Weights of a small GPT-style language model, trained from scratch on English Wikipedia.
Size: 12 layers, 6 heads of 64 (1 for keys and values), MLP 512 SwiGLU, vocabulary 512, 7.61M parameters.
Training: 239M tokens, 4114 steps.
Each number is 500 + 40 x the weight over its row's rms, rounded and kept within 0 to 999. Layers, rows and columns count from 0. Numbers have three digits each. The size before them is the row's rms in percent of the matrix's.

# up: layer 7 MLP up, 512x256, rms 0.0479, rows 47-81, columns 128-255
# down: layer 7 MLP down (transposed), 512x256, rms 0.0477, rows 47-81, columns 128-255
# gate: layer 7 MLP gate, 512x256, rms 0.0477, rows 48-82, columns 128-255
up47 096:472503500478547442453473532533480510412485557468531486509472413522540490481508480402535507481542473418502516572547523503465501430418449472454470475491528505475528457482503464476453572537420558576510488486490466510515531430518539467519568490523491513463480512503520531498507526430457439502491524485537477519445462523532423481488529469507524530512502487482505551502457520504547562481502
down47 097:440467527434509554480505479537463452550494508503476407553457503570455485514513470480522545448495545406544549561492462517499609582509542463494569508431497481531479564476517499498514484584574521421510516544511575510431518514460529419542549559544506509528456429445457555527520521513478453503509476535536431522509553447505513498456612560541484558525504444478515498483473464498561487570536
gate48 088:513559498573495432481501480461460451456508452526541476467460460517501533496494511484579528583471480482446528587525550545521528488464504519566460524552462532520500532430542476542455490448495553404443468484540528516575481519477571451400516492399493471550421441505496500494571524487547530537487581498495471563507536488510473460579490500502533493514518524508499520515481473538520477501499
up48 088:483499581540466508497612458514522528448449432472451523505499449581531487482479478465493543486494496525497443509565482536477483474547510508488561565468511541525434536541473513508546456470469512516518539495445484501528478513529525535400444496559459526488498472489502541524522494529431480503538492480465550469439549490499545510502535488534458511460496573453467581512554513462490486481481
down48 091:605502498556476422566536479546473482465491476490573471548536478472488472511455537565584502535492545480494450478454510490502500559481530561472479427487487507579399497465494484434491500489529473476481483530463508475540482557507578517493516520508479516499483541500423486467470553525522555494483436515527439557516515412502503462505480513515459502487471516475484520515442498533570534476524
gate49 098:471540480530442541523487478515535507521486492532514507374517428493456461505464498436514521509466439531565528526499469533520493499457534577495477549446505546456491564466519527418538479549521486508489590494442501507474444480465500481558473427564585511479489539466514473485471559418500446548472518549443530463543465489557460456527527510562554522543495468461545542508462476559506472505508
up49 098:434506439486434457492493427489508485555463530533459505479437495513457523488564497517501494538483528483541517548537544529472563439467445515521501477511528449540484495533492444532458529459416576488456515543475509484484572492501471487462571521380518492524543436510509408530448547519547478520493556470438481463491495506528470539441522513458533429464550546545571467529565485476509486451477
down49 097:427511481565544493474523546484442465521534517512462480446524435516460450526531482509544535451539554480487496533550533527488488527447524477523520495526518472476517553488489384530539472504479584552504503498520518565453485547539536439487506503527555459488393486501466497465484417479518578537550501531440531456537481515494488477414469527564499495587497395553473525521478477624499494526481
gate50 093:566413542495510485526437514465484431474483533479565504524530525468448470526525541508523538494481470507439440456512490493490447514492441508582495448429501531492525490520562542436500426549535441462521554545551560428504492510487521434477525474531511496532443525559501477541511575505497493471460530506522463556522467492505521469516506563552580448531512569526475498466513398480596497449538
up50 095:483480551495514415509543587530508500435575517497488515601433540530542434538459494539530450452523491494462531462503524502538439485536455512490502430536475482484476430464470535506464490498525475475494436626462496517505498530447548495599548489525511484455455441494484535483481559455500453458525572513473442535503477517492465498458505494588529490502493558492503490519535530586465548549456
down50 090:482525514517516492479508546504514520535478505532465554399497507471501446441474523450479476564515514519456510530490502530496469515445551496446476558481513488483496469560526435521557576528607544522529444559460480458626545521527456487453422459471570526491503494517467491451423482523460516550446521491538520542437508594447520525496479465455477515478502479480502529564456519490492548491399
gate51 100:440530491538508525489545521471433476455504440513492496504511524491486396465503485468440537472520440523499565579400504528472572540466423484469542454531474490503527468549415533503491491545439442494431496477435473448447487508522528475504563518502548521434487454505522518524482546471504582511488468506497462545566539511521519480514448461413522461498540519524546459519519465469507445431458
up51 103:614560428473532516518491466577459487581507427531561474507523516485497522449490572490483437549445554479432538519464529481449559529475518454473480528498463500527589509515480523479512586498574503492509468520479566514515475532461603558542501469518430513546546483492440423443529443547452451475453512457507514490506484543466429504451493504545464447482460436479507510470522516508482400510415
down51 103:455464487474521516452461470495444477505447555489505501431520524450494484470475444542452461469525472463543528541500440490487542453531467457562483468442499408516412537482458473578508583490467510481504506464451403509471499481459472502413484547498528531511498529479472546561511523512481510494567471503566522486594402506481520518483470505573534481504553488517489464589444471467546567498557
gate52 101:538554429560523561537487496444482565471466505512509535569474504483507495465505464534478441498562433539439525504570478534492498450489434457522494482526447542571502478544434502510513526501474464554467496538540458493509521564510512507443477554493541449487487509422523533526543506463437491534545512447495488479580527484506503512556540539527512540505462560521511539432508482465467495521492
up52 099:490466487503514545508506483485517445517546525504476455532487471529389486552483509510486521514481529543458490460471531483548513509489540527489532511506621530503547548558446511509522520487465486446438447516565536471486433477451528507519490486538504414569515551473413549496470489534560539504542613535517536492519502550503558509550473525528511508569555483499479468516468504462449470500493
down52 099:481522583459482481474551474487437544512530543452520514526578513521541562562506567558450526460513404455471475493499506543540516427445478512572479509476479467487466509434456487514531488507471497457540510488522427531515499495536411397499522570459479564491505500534512463422390488563472488429525538539520473433511428472519505545484517511482566485504499494531485462503557469550503554463552
gate53 107:535536472573524441572474494542445507479558527543452541460476502514473508499467486472463440525447539520498476503529566503482517543492502464504547529493455525519464477545497358463495569522529523462504480480474544510447513534519457488446454533566470467527478493520451494455429500517531525485490419519541429516476477520519547569501511479523486497524436484490463482519486521518559448501543
up53 102:529442463520456563593540532496488511528510459496414558456557517450525468598470499488485531446477441478488538521511549477483524520480503512539496479435558457501436488518498510514541513447446482508463471510478499446529489512490503491544436575468424501494432453510468429505515477545431493496448464519568506457534464523492481532557474482499532473541496527488512460522531435525434477486440
down53 101:479494525476554558514415556563467480500513557453504536502521510531404534529502511490474529492534505614482573513541525498494527471456506476507510469463503524506475425456490517490591577504503450459512499510509526533528476495524587495430541355542523571439498573511544564487513535472550501530539507489485476537535469505528429524534531460487484469461527509492507551495504482498527413432459
gate54 095:495482466414563456421512472576463533525518493465467459537483496519489445508525493566491562499489499461485494544547496447496553542497424498502508528480472498439584529532482484511557509562471437513582557502566452498494541490476457467593549513480479507519481549570465442521491495489510454521558472492551452496468511468475435503517493510495505445437405535531507492507530551465416455523541
up54 103:464554488493445527540433496498525521471430454491526544527491477465482486472536584478499473536484461448530473524428479506551474457540461565526558517513500413556520462512516592570466529403495596526500443531485551586479491446514463484471453513484492588488487442476483501521514523525498430513433505484512448445483496571495518516400538501457555481494565480545562491533576457465526559452479
down54 104:460516531430555482473550502550607472481460535552528434554496491528513552471514483511505536499426501485436518511490461482531503487485501527469574493534421475522521562545519481592476500483511535517469537478509489521551504441479489513468543466569476502531478523474444530520575517475507502433531507493504456448556562433561475436451455491494462467559554430461479474453514443477465584530496
gate55 098:447468513502505576529513567478461532478512520459469485521521476501579551486474502505495505551503570514492485533567487508500425430479518469478502450479508584460611441533578518478548528493477541422527483518449543561455508532587483464518534518500568486495515411502477500447506542546503499482448513476461506546484513503541499547479482603476504509431511482416451437541485484481510471499542
up55 093:525433456502522522508486508490501418501508510472480481535459428525448497510503487495558450582451527463482451495554481540545447459529496435473482441445590536425449537456516515475533580539514509516477476498435536527535539584468532533459465480541466438514437506503482432448419501471544465518443444471531508607506439463509465502559510471490444493519485474516506592517520535424520497481529
down55 093:585455520502425484502490514523475506456517555531495540582545486543510530486494456586515571497437480459456515511478477407458515467574512530479468438465568508465529438569555473492503524532541578490514474529505552547438507519482480541524544485539506583505511460526450521578538574485490517512445429485488517563498486513475574481482475511491433516532482481550539450451474479518522496558468
gate56 104:466548500533415442448469538522483529506509473505495469498532490495519443507548494444431497567510550506513453429492472532443451493492438446459494474541478555533508503513600509561544442478414526501544483495485494441496496498543524428526566479570500506558441460517540417577503469483563453556466521572511433524524531525449535543516497531507523450538534573497470536477526565505494514533486
up56 101:475483553478476534520517456548451549503532589524443520466473582503474444473439490450520496515492520388591525477563540547531511495507558508469476511518464483468448504543466486509564548471473469417491523558502557441510467492543562464533463546532519488503495462467544559451471444552522443550463535489407498546491594548519545458434526571474465461452466489459458506476536491523434473484498
down56 104:497486502422511494465505412442526456470511488546459483465506543471486503562502476516510472480483487445446492500558491437442494544462472556533534446538464491583382527567563491467530470465459459518524540513452518540536498514557490531575509567450495443583491460469425470503500433543459466484471503482475499516509506520532529469437473455498503529521536435500469418371479508487502532458498
gate57 098:531516489545506496431573521474519584457479477487499499499516521503491565518503554480447445512480484537515468511507525513521479462398455478523542574390490521507513478546536593535471563528571546498499580479493464554515449416533524480518521506500481474479442514584556508516436481504474565514465534579479426504421468471514565503534528521411476544531511357477435518463464514493503513521530
up57 102:582539536418499537479534496537457475553458548471507517467457499495557537494522517512505567462509485584477575525490586534545464467515518508520515467482457517498486545533497499472539530422526449516514529455461521530472462497503544466492586439493538488517543542509463495515439509462464523559501523508545514477531586564435515476534541496423448448546614530496520563523519529382517497575503
down57 099:426558506482478474447476560470507464441483514467530527446527538486461479476423520406439448491480397487523506534500464468530501491417502495543519460472542496514620503470508538476459547526497457534444476546524520490517510444528478482528502476490492445482425440535593521458457489556495416469515480462437536558514523458472482447545576420483511534536512548459456523488525549469510474435527
gate58 106:454433532585517470583435450503556495597550553508514529483550474485455514536527505467477509504547482550475491462559549485477453478495550519475519570512560482493456456490472475432524516518505506440565541515385564467439527452446491505511506541449520517516532533535516492569476455583498487493530565514419573465585492494492508604510497511538454554486511547483485550461440534505547530525514
up58 106:513533439527478500511494437414532393555553511568448476501490449525422505526559429521479515543475475535484506466507540517525603509509487428501463546530515424419531418497524461335513593514530517468538510483463511521517500398561566549488555508492516436482486491481500497536518483595423578550508489522468450520503563529500487499487504578467473510511549472461461538451523470470586484513488
down58 103:528552541500487455520553413529428512461452539487497562510497533438483515547479539509518496448482460446499503508413546423570456490475525568517538531469516576575451421486549559545499575441462484487469500466548510498495496539421554446521458531411525552509496473543411548500490527535542441486507506508555439495417553559536482456529444485576480516532493541473526500519545568528474533499502
gate59 102:499503420484547459496517489504522512393512430532529488529481563538594435500533527559539505532556542493467534400487477515571537479496464514497484509527542535515509506574507452522462550444537549555517510467487500492483522442523557595449456470573454500505545475472426545516463546469503542556492491484479481493483480470404521461543437472480476462500570460435549543505474499549498467429520
up59 098:546518472523542543521493567555493458484483497492465513515503435503529496570561514504486434524504456491515508529552466548482485496514518584403573507506497520485514543532460515499438475534485490436504461519538441503463502560450530487467455507525520498501465517462490525449416511438565501483479491519461489433542518588466540529446472523529535538479421478502521516484575501415558521509512
down59 107:476518487465468527533453502519432521543524540487515514515537449529507581529491539493450500533546446519525537493528481556516517499534467424466471575530504522440479466533513565554574479509490471511531479563511464596497469432547452526565513527526520547500476485533590468545503509483493488497508487513584501455455483509514482496504502481522500625504496431472480502486441461477483475524498
gate60 101:543516499537503440539480471538489508510468473548470508535527498440518536541440500464521490451492524517580498547549469519457531564507530498495519479525561501542562555510520566549470556482495527524449552464517481496463460570447499425521493411457537426427529469537503485474554389466546538509529518555528494476513544504501442511497441505562504518513493571534552443535496525503544500479525
up60 101:444490539515546526395542533531540470484472418456474546544529503554475520495479456548450479556499546473502504508514480516506449526468484445517464464510496469437497453474448520538441481500543484479499433488479458598555493478524495509464439578463616576500461498481524482553503527478487555562482468524491526491519459427534473475439515543489466495527437466516478582507639471417451505581489
down60 100:525466530506541486521401522522440490507488570518474500524502478407459400528504549529477526412499481511422494413539574472488518524536544471463496592484523517481458531521506447487479420486540487457488556514554509462464466483496420510495506510456502440511512476493504461503482485484491461501497502470524471456579432534506540516548551471587531496503483467502549501513543491510481531452520
gate61 100:569534539406517485460529559523457528497472565483487486397471526565505488404532477440530528578496536524453594497462482487459501460500522478499484541500518491527471453505473419516543415519514481430513535507493485515461551501488488465519449516464520468510493542586514479556499505504546592530458492442461498521515434494548569472576523439521467540551504441504534520539483462497485491509468
up61 096:474547496531421543504527454463553494478525514477490540511482414605468596527454492455518502480539454531482527479508489529549563461500501492482517592477587497511466508531478467535491449501496493454479573505428526534519484581514505495493453590414438431522532528450467448509458540505488523479494520490515490550508480502491585624505527412526490451444544467485562471464463521533508494459512
down61 102:552476462403528464514520463461472538507487497448483482504461522449478457484495498534483483494420511490461580532479473469546459524575488463406485512476463526546512425524483453492543512531574577415472491497481527535578550503542494550488488502538508549495556506473552465478482521491559577487460501471524456406515552478489514452515480504580399497487477495506528499484497451506540444508505
gate62 088:508475520526558514478527493511481489451535519534592523449509477448424505456560463544502441573517502506429536497506470511511489415512504492516523482437532488465518521474470558531522469501487527492404501447524542479571527442556473532507443488475490418494505485555480539484491513460458543505456476383432504543498523472578515503546430476540516428459446482466503524464518530550480564449578
up62 088:527460525573463511454520487466515542496569484388499560474540529585504480475416474528553522463474495468504512487434477473425547506520467444508455496489487508487475505569521539555517565465491525512561475536507481515495514509524447487560504505434485486524542474534477536537485515449493451490490514530435549491513502493529447482516520485546506482558483419468446443556479394413561495516504
down62 095:503492538463494497553552495499559519564518504480444484449488489578509455520434532546437501579494487503516523587533463577504458510557489525518508523545512499475485491488567469515495433502473527537502530506487460480522443553471473546465469480522545543543506544519486525520449456499522450550500527527504501534477458486415557573520434484409539569455412554555523510522486532534564399563472
gate63 099:525499521492520479473492497467511482498506541446515493502474477489468426550512531501420441534456482496481528549489498538465535566532455499478528490532533554465461529510493476581483547442498525524436493496452519507547527581478528502587542500495531545603501477500485457480443464515477558463514449563467552469446505515522466470540485521514573490480495437586489543512529542469554452498504
up63 105:461555491428506523488530486508498598486531459443514459500541497488601469478602508419512527544475475500472531501523523460482454568513439481505475568459541505493567451476524546485460488425435395485544540456494454544511503484479533483474494430499427460460496546463521517638518446420511499421477491544501508523481490451538492534443521467445481545551409437528414549522546517499434505508454
down63 099:544457484606482538526544507495461441510491514525580503482492457547517530526490439497491469544529586474464503472414453582495549506505468482541564470519476444427434501443553553506489551478557483519523388468514565527534527454513482499445534480540464558514563562456478483508497506483516524545474525523510557458550459492466505508546447548509451527523500505516478448442485544532493498551470
gate64 098:545521433494526435519531562460508496521466437491527473480450493433477518511449491538546504528482444524529491401499580522520517519541486541523494500413582472502524492518490517491429534481513540463529467541492464493529444512486511540471453539490506535464527543552508474467470485499435449456495508513473498585518561508463531506462438476473474538463520553415549527493451576523507474495554
up64 097:512477530490535489506428422489522510522498503496525501514503450509516457463500515383531520497541429486560511507528480433534469429491457482495377520419555527488424550523519533505510542483488448524524556558560539527525500483476437512528544469454525513471498563507505506465478447439492450454524577576511509563479502441458479458509547528521537502495483498502401473436572486492460463470455
down64 096:513562493589548533478525581525492498464548531556481470482525470518486489486531492451546532575435601522461473551486493532547506526512472479536560501526429492483549417463547519473472552455476566465452524547478464452527565493506527447487410468435477538577554484460453458544557596432547575477498500511484523546470527549486538518448474551429531464475543517539536446536428444460538487514453
gate65 100:469561501519476502507498469525522582441439527510486547449590512518510509522465427567448536568526525523501470496514422563494514491477438402460532517526563526468535394499573532498480528460505445424413490459451471569512469497493509504511504479469449565485539468508552438569472452551520484517525501545525518468530571509482508470464529473523486473577485496541492480464518457425434542484535
up65 098:457487480535482509524535540480464459504523561475532568432493499505589495479445579507482579526553485531479474454538540514439462530536490504531510523563530427438482416499514481560473553486480503479540540448443437552502540524483509505454524513488549438433473520499517471549573515480539545399479508461569506510486516539505532519476451469460534520452446463512429485454572493453539425518460
down65 100:524511521495498469442480478475458546530485534467486484541500486481564535485500473462523437467598459478477468446478509439491505505474546511525507546457430520498536570484485518446484397481470489445472536503529481507493561450466380518510516436474465456498504516417455487522419535463525536473570516533451492458450482475460480511510509487433582491416502526495613487457557472502444546456546
gate66 103:516421512424538411518519523554598561530571531542603469486512390515565521509478486463523524532529486431575497554448532464492442493547480491538421486478458521506501545496469557502480485489467520496593537459457506509494525531557535501549440528461477509419494459448495448593512555504481493518477471433555568465483470563446432496517503467448514450426384547527539461536462492509410532571500
up66 104:484474464494512468444514507515427611600424470517487554501521470438523473526493473507560532546505535416497525490544499517451464436562526528480410447495476461496471511552462540499502467532494413489471526519478500556517554537493543485520512469488490494490461473609527485546455488466504477501493530522518506489499549483607483493545454470532539412423482480481484465531452467487462492536496
down66 101:515520537546509540505496441527482512470452550504436561466466531500455516478511498474510476460416533617541528505511474502553576505460494502541492478512437503573548514463585493492546520561565533502498515484436478474506509456480531535469518458515518479549534502504488423534509517526460454512549532485492460488554458496526538462523544594468564434511539433513493538479523501528618514467555
gate67 096:487471550430540511454398488478484547466559499503528477532555505563457498492483496542567537506520526529487433512519458479549470499511497421485491488587466550445484554399492471543508459395544551518535542443534520466524499580535452457541532472438437456510546573414447521421518483503456468584529505547494424468548473478523522518586446458415498458500532473486494499505570480526540460521520
up67 094:481493478488518503495519537545432519493502537528553492475539508535489558481420481517501526506507506442499555474490459520464536494464479489459549516550546546499473484479491556377451496544498409515500555474555525511436504534461530436461536588543451504584540500495517470544507511477585588496454522585532381448509532556422483490532470490486507564492548466492556417506491567532479524559519
down67 102:445625504514462561514413528534473408495503521445540555494510551545445527569529498465462572499546491429474494530432554495506453500484495417579495453486512539499490484473501518581487524486509618550481534477474479496535461482435465542490481507494547502476461513409542484447519564479490447495554548578471533462458483550581479577584522514517539413537540551497462451540535499452491476504507
gate68 108:453488497531496486491479537534512462507493482460450448482492441490449511472477547535517452507510504490523515578541451451542486467544559504566455540543524456471520434497487496528578462524451478538503516506503460584438506497483534523528538491411482550540571479448441559520474479512525475502578501470510540466460431439482485505459467500472509503476623503510517474493490488504503475495493
up68 109:525524554431533527524460508532538482533455536530543548423456541482502495606509531565463514556508556461520507485461470516466523515476481499482469563464509428527489507522476496495476501501501528546480469470452474444490488477449424582501519549485570575480498546522533438503502550490531489505480493491475460449472476525530431528517559433530518528475438551563490506535505478531423513476506
down68 101:422529428469503548564534523566567525449514439541486493455515474517495408504519477399483517505472445517478507449528538542462542517521489508488426482516429560465479438473449506469527496511490486474513553491492458490554447503503453437550446424479500551482435453484498559492477516520522496534540522531442499502511452453502522525484549532444457479454528526480458524427523504570455506494492
gate69 105:534568503555517520590549526501465464513544510479444458499571441476501478530519511472448515493440509475517484505511525490508541408460532511474519560522557549511483532496521481514482485589502550437472500538467482430531466497509555437539482472546475556546544526470578522532464475557490560445451557468489499522460497542502519541530482417498465522481506508464453483484474478438398518519506
up69 100:556498511410538446518531479530445470544520502510521534517442496491423499492491487557534456510578402477502496475563464465502465512510541435512513498429500433519555506443532486546545533546414497552527613562510533566475494587509477481568518497507541559456512472530496521461478530499542496433444508482561436464479536471479549473489441501506459534424492438494532519547536409501542549423498
down69 102:470515519525493518509521496571536465526503532555466521480536528442537536459537512480476470419481555455490541461461519531445524522641501533500545503531495466514446512481498457502496511496526467575566481458476485576492500475436459516481464500467487437464497505479480550503507516538493468516485500487471577503508545455472502499523497422605465505508480449472425525576550554471547552449555
gate70 096:442449543483502485494472554492577558482533440505478482518452477458436535499438482490501430529492393500461520499409558505496491555485503490553456512549532466535577523493505492504544452447561520475533487470578488445506528569595459397516524571499473550482527486499461489432487512486560465501552537485496527508472540501479506473535467482542416523454502537515444467505524539486526464422549
up70 103:488554505503474473469512518503424432509488577459558547508516485517482459508510486485410453496506482518535448477446457525494518543530480416516539527498527459398502492473496393434473522504396474470545472544552458454457497521463516485473493518500411505532499525515579513521574491494513439569562526485481450440491497438457507526496516518488550470452478629452541498492449469562541554469494
down70 099:498501495489444481588523517557536499510471547494442474511537561481539532520472510432584517497546504527460540457517521535535487427502483556490490486499533529559491477471497529523509443502530504519492454480481511491460513472488489522574517522504538462429548431549480520418525410524515514437480538471459522545423506490491548499471538527524480504455460456509449411469514412502439504494461
gate71 100:475377489486512511527505544474471456460463490501560451484532537533414494462539500502484466492492537513470488551560493536510493471454462519562503556561524535474452435526551545480529434463431513535403436565492548562544582435425573562504521520547513471528445550467470476473487435465504500470483568493455576542517473536462587448574458474446521525411502539481471475499446453491492546508504
up71 104:499515556503505498568461496568525560546488568495457427549480458497592530525478462471427500499568509490505447469518516531522465516484459478455492498517480537448578518439467500481509507449453482512490502490607500517573441463477558491523423547522518528483482446516546486478516484553404531461584476484455420487457530502524441492451474480508493535483468559481477555581472540489548391488506
down71 102:507477541537521451490483473454501517478528514453550556503497531416487444501490537543481518464444528518430488452514490517476500507473501482480433435507479483485382483562464493503563486538500467464444500501473569539360538505497562485497471485422426522520511514490536505529493572497448612603526425474450426444506574480558487420491555447562552586449440431583453541403504444511497450478489
gate72 096:584463433420472437538528528499463523505532467450506480536464515536539537543482514449588494532505467444504579464514531540431500423567471431440533522498499513488478550498535601519552457520498520518484495518434526528515503520507542517490577529487546478516537580466595497471498460536498452447493427481495490527529416436475558498482579539493473535546535531489547486578538514521489480476549
up72 098:456515472501489516477494521493458532462513468504467479505559480502450446522588491457449510430505424517553485548540477558394468483427487448525515460573527489445530507533542436439494491457470490529445444497520472470506438539520504500474491518516478469544517530541458586531546485519462499435447476529582561540545473531552510504432436501481582532468518483514475458495480528503469562540526
down72 101:496512462460468481504483475459484479519485452500520439531530460413490436525529542546436516524556580502462488441564477498532479506534574514510536511470588466518483512448466518517469546520548463503537572480452530485496576528537486542476502505518539507462506552430472502510509494456476432551563461590576423502503520468530492507530508526503442505544447469469521494502443497498571451536477
gate73 098:533504532442476508487573465444489523474467506481452580474477426439427496528509482537485507583525491490520591532483446520473542519474535447500516481529524522472521451560444569561537458486506535423487557537498480480528444486513550430518508486573482537442478517458498507519525484492501588469471504496455465517502499520520554529505511439427522547534484491541552507437475464516506510569511
up73 097:561554446534524535520517520538536537475505530470431511514483479475587541481485542502540469546518491521507502566537468483510478460502596472514476552512463531491543421548573508452514583519528575518488530462524491545499488499513492567451519546511492473553519555457557445491503495502482492497550513480562499513530517421515512554491489489608510468419543524503495459531484503498508466533494
down73 100:540465516527470543504530513480446448447472486487528408519549501496510501506537519502470495496457488489507563437436471482534538552496616559492532536526533478483495529499482538490445588491468510499497516562506413582520520498527533424476532428542546484458497534560535529436482485576583489467431423466463421502487567456488528539464556551502446481556527509458539475480501468508605544461502
gate74 096:609493509474474501547412539482515489510471529551548513496482570508522469540562477459510492544502469570447535520563431628494510498476508537441466557508520436461511522579525495478477480491486521462485510518577494500406469534485469477509475533505524550499527488445470466548518489519499546428429462507494498611430467415517539505520510515537457515499491447497557407532427491508465510466540
up74 095:554475459497579484453514482522489520487535447438548566551512477479517465559426526487509460535518519526491467420420489532507523468541483565415595507457488499580521522472519470542485510443495532491449423543455449562503501549533461501484565415463493482496531440483508462457466514569564524478529519530515517449556422514543518468543527464426491527547466523509472549475546468448481568498475
down74 099:516565528476490519479499523506524450561534441482483436476514480497557508540550499506556572431483421492474429538511509492465498432510570521581584495559517460470547515463506504427471550502456554508585463503525561525487585465446486519460544525463490419489439505529453522517520438437501528483485430485502553506463454511552516530512500523533508500498552590500485462451445564501468501488484
gate75 100:470548522466529466500503474416526452480546558510587542518546559573456576489518493449495509537563504506453542478557526516471470454562574490434533468516489458516434583519533461534465519489489475483586447481522471487559465422519464509483525508517503537474467474529430525524517505494505485510543516511497437492506566470511527527486536517527537488452457488538435519457553544503455466469523
up75 099:476537441522463483474506500474463528517526545458472524525516490508500464485442530510512517562538448409596444483539522515561566481551410524427489474523546530510547489548457453453550467505508518560482578501493471474494478530509456476524501519495487506504523564488499489529497472520538506510476525452479504482482487463536432514495481552522498505526514556489475449494453488441548506552491
down75 096:499547467451512495536508527588520505409471519523516466477547528468478482519485458498495438418473520543486495514483458529553546548444523489516501525449481476455523500512583454512519536434506472438500489503553549552545486427502441541445494574501587537490509559462439497502511512507515489402500523501524499504539520544484513537472605547493499516522526495380458531507543497540543485458482
gate76 105:498478542515512467524464548533532529508451589522508463548490539550517567438478541487598470541464526474487541504488442516433491495481457478485459570472560456495515474499491496462504434532456521452480517418472577526541558509502495438582509554477487521447505531446528520491511508445577564495486493479502510507544514545443497480507533536549526515492563486523469508499548481555442509490434
up76 104:523474594553525515578547500513514451525392461475506552497573471480509498432483569521454460553501448587558444465526501495534528533484566501549487495530474466501494488514506474508528526479490497467464453430514513546552495475540503515503499553495478500519504485538495516574404540587501543565475413561486453444537562504531481417529511492466494469542554490512535504518498518514539486474511
down76 105:485462503479477529489412521511498503483558481572508535554515483482463460490539490542511510527436480431497566429503509479436534481538409479507466446479531445513545484502474466553554507545489508565547579495533445549528557503419511485511476439553481536518509498512502537453577487466507435450536475472452515526560440500424461522500461432466460623540529488501519536474549515471475485461422
gate77 104:454454467486520490551549497470493526452504494518480508467526465543507529595589481486475488491472508498519504448468493489478480514468492501498531482441460567526487531517459455436484473395554476534417524452480523447508520488546539427535455514494538496545526450563535474378565508497433555421479504530498492587513487536498478539579489509447527513526521475520486510398477446488589434468599
up77 105:479423456470541521458524516538373516522466469446457455476494529476430504455586482541498490510494511507464411504460440488461475481481521462401550534456545519441482494507534575569500428473476506520475535519484454541509522478513569562487422549485451526469489556509548493448477498467485434472526510528504475481428558554485534517539503518535523500443507488526512481502445520460463458510499
down77 104:504490525501519497460510538495486529574441469529496450545492481534486481419552641556545502462472475467531534504504462521550494518440533557505507501475496518487464466429438503504561496494474528461534498468468531384487490549514505456487436482524500510491488490472497541526489473524504520497598569516479542498550437544504532522484523509535528555483532567479462501478511527543496473473517
gate78 101:499473589531515425509507574512451436485475466478495545507506496502518516521514485497521533441413478497491533431515450532513483478566484502558497467498554508459513418533445515496448522515412462537460469556462548507454521513484430471560532495462487500549442451434512441535450494511568485538499467454503506525482491600422446508484527465546443535443542532460515503471458520488501526517489
up78 101:452466476529457432465482480546401516519562452504447511507461471540497496486536434474538530574563501515451553531463546492500535513522463522535409586496535568534478499432527443467523476465526584481505458529483461505492479504467553494419474503493505505442451540503526458509540513442474515582525490565542519419558482499556543419505514509444545505520488561466489479529562472482465512519419
down78 103:532505526504584520521431576459531488469506512512459505465461536565519607494482569492490567522545549580561459537518600527542533490567529543582484506488478461515556451517465511495521492553432514518485496483456554529565438487457492480545556469530518476517410473439513492468482440496564487537482565481442557499506537466492503510465533440447465508474475570508501506468461566508415457485530
gate79 098:477530546517461456511461484469494509441476485449542448461522504509555528511525563498512476480515502549501520503466488544506500491573500544503471485463488517518496499471433455429531502513500490580473459524443569461439505573505484530541530501422514567577526552470473520501429527497553513488430488436530551490451479429495558459395439536405449592536502501440485475476527485570523508554477
up79 097:489510535538503534521500489508493522556479609585465485474456563478464499468490480487517475478522521464589558504494494455496515495453475580454502486510496537600485434565514475488480472505507543534453488502471484450445516547527563558557447461478497543426542495451419497531466400501620478547530447465545473487508587434486556477558523509549485493457528526530469460423499545477478466441494
down79 094:518554545540422502525505512525499493482526523440513479439552489566562480528505504466487540532493499444443517523417442522421496509580442492444478583602538460479478601454442491529582548440428488478564462481486516547485405470500532496487484499454516575500471545539501535546420497465435481532452530453524472515534527544532535548482479475488503466515512493527604479518460476578504499514537
gate80 097:504491453499521508524476605488627597509513438467493584521480438583518512544493481416457532485420552587484445455554477510508579461555502563455454499562479454604533501353484476494552517462476506557551535453545544489517525465517486466447508502471523493576527516530511465485481459526536502444540517462454494464468494446455527496533531525502524505495474515524440485437554505493496521493460
up80 095:434537464476516557549528560461541459600515480512609510465424512498503494480473444465511536521544482491478513468493529527525448492481462470448485514559575487413449476507549546485523551516519513473490496520522513530538479478521479429527565501515489486509465514515509439508555435521538465519484545471431533491478491566478506528526590396560449443471485470485510548535509461523546536427503
down80 098:525514468532557440476499520463523540542512479455518513574532450610484526462538492461490460496510517504465532448477496481504503533482477455404558454440463480462531495552534473503497424404543501516477433490500528549468451523565552490541552526506482513507482556496445440547537555555562538430465511523471506522475463562482558417452444481497468525470419476455521513556486475559472427467559
gate81 098:473485482513575526491434446528479537465452536538511525456418451505429476461511499479535470470519554471501528495541512481518541458445497552449460536515513530451552473524458518554570443518443492545492563437538532470466420521494546485466512536500494604430486567466538521490438465572583553490515518525507546515498549464443532445534550532489522532430484514498516476461482494540437549489474
up81 098:427469565483505483499527421522510549477521536482505576483488541472569441536503581527506490487453472413542499503445467460536437531484472424521539499477441480499471511513501523445439475504481557542475536479416521502539484591462475494479518517508537476484538428480553551515575514543565427488538463535516451476500464537441505559496460460523459519521513528551485404504478535509536453526481
down81 100:478566543543474466532488496501521522521494466464463435483476511505509513494498423505485458470399523473542538445534517442573437520468522458482528547524507432522505527541539464471539540427476453467575522478541506496513484482446492412547493499507436511487480556493539552501556547455416502536471581474493512536581521464574482478502546501509516485480490448469523519489454556449535514564499
gate82 105:477441452463467543506510510512503479534537521490543508547547474481527517435483510483498503534459522520506510544504435495506563393456530452446474479466513474503541456566536536577450474451553546578556603475438443495445500477498486507529504430476529531571498528442527533451569503467534445553500447485506430534503518515431501505546482497410533528527497548523479478519527464488515472484485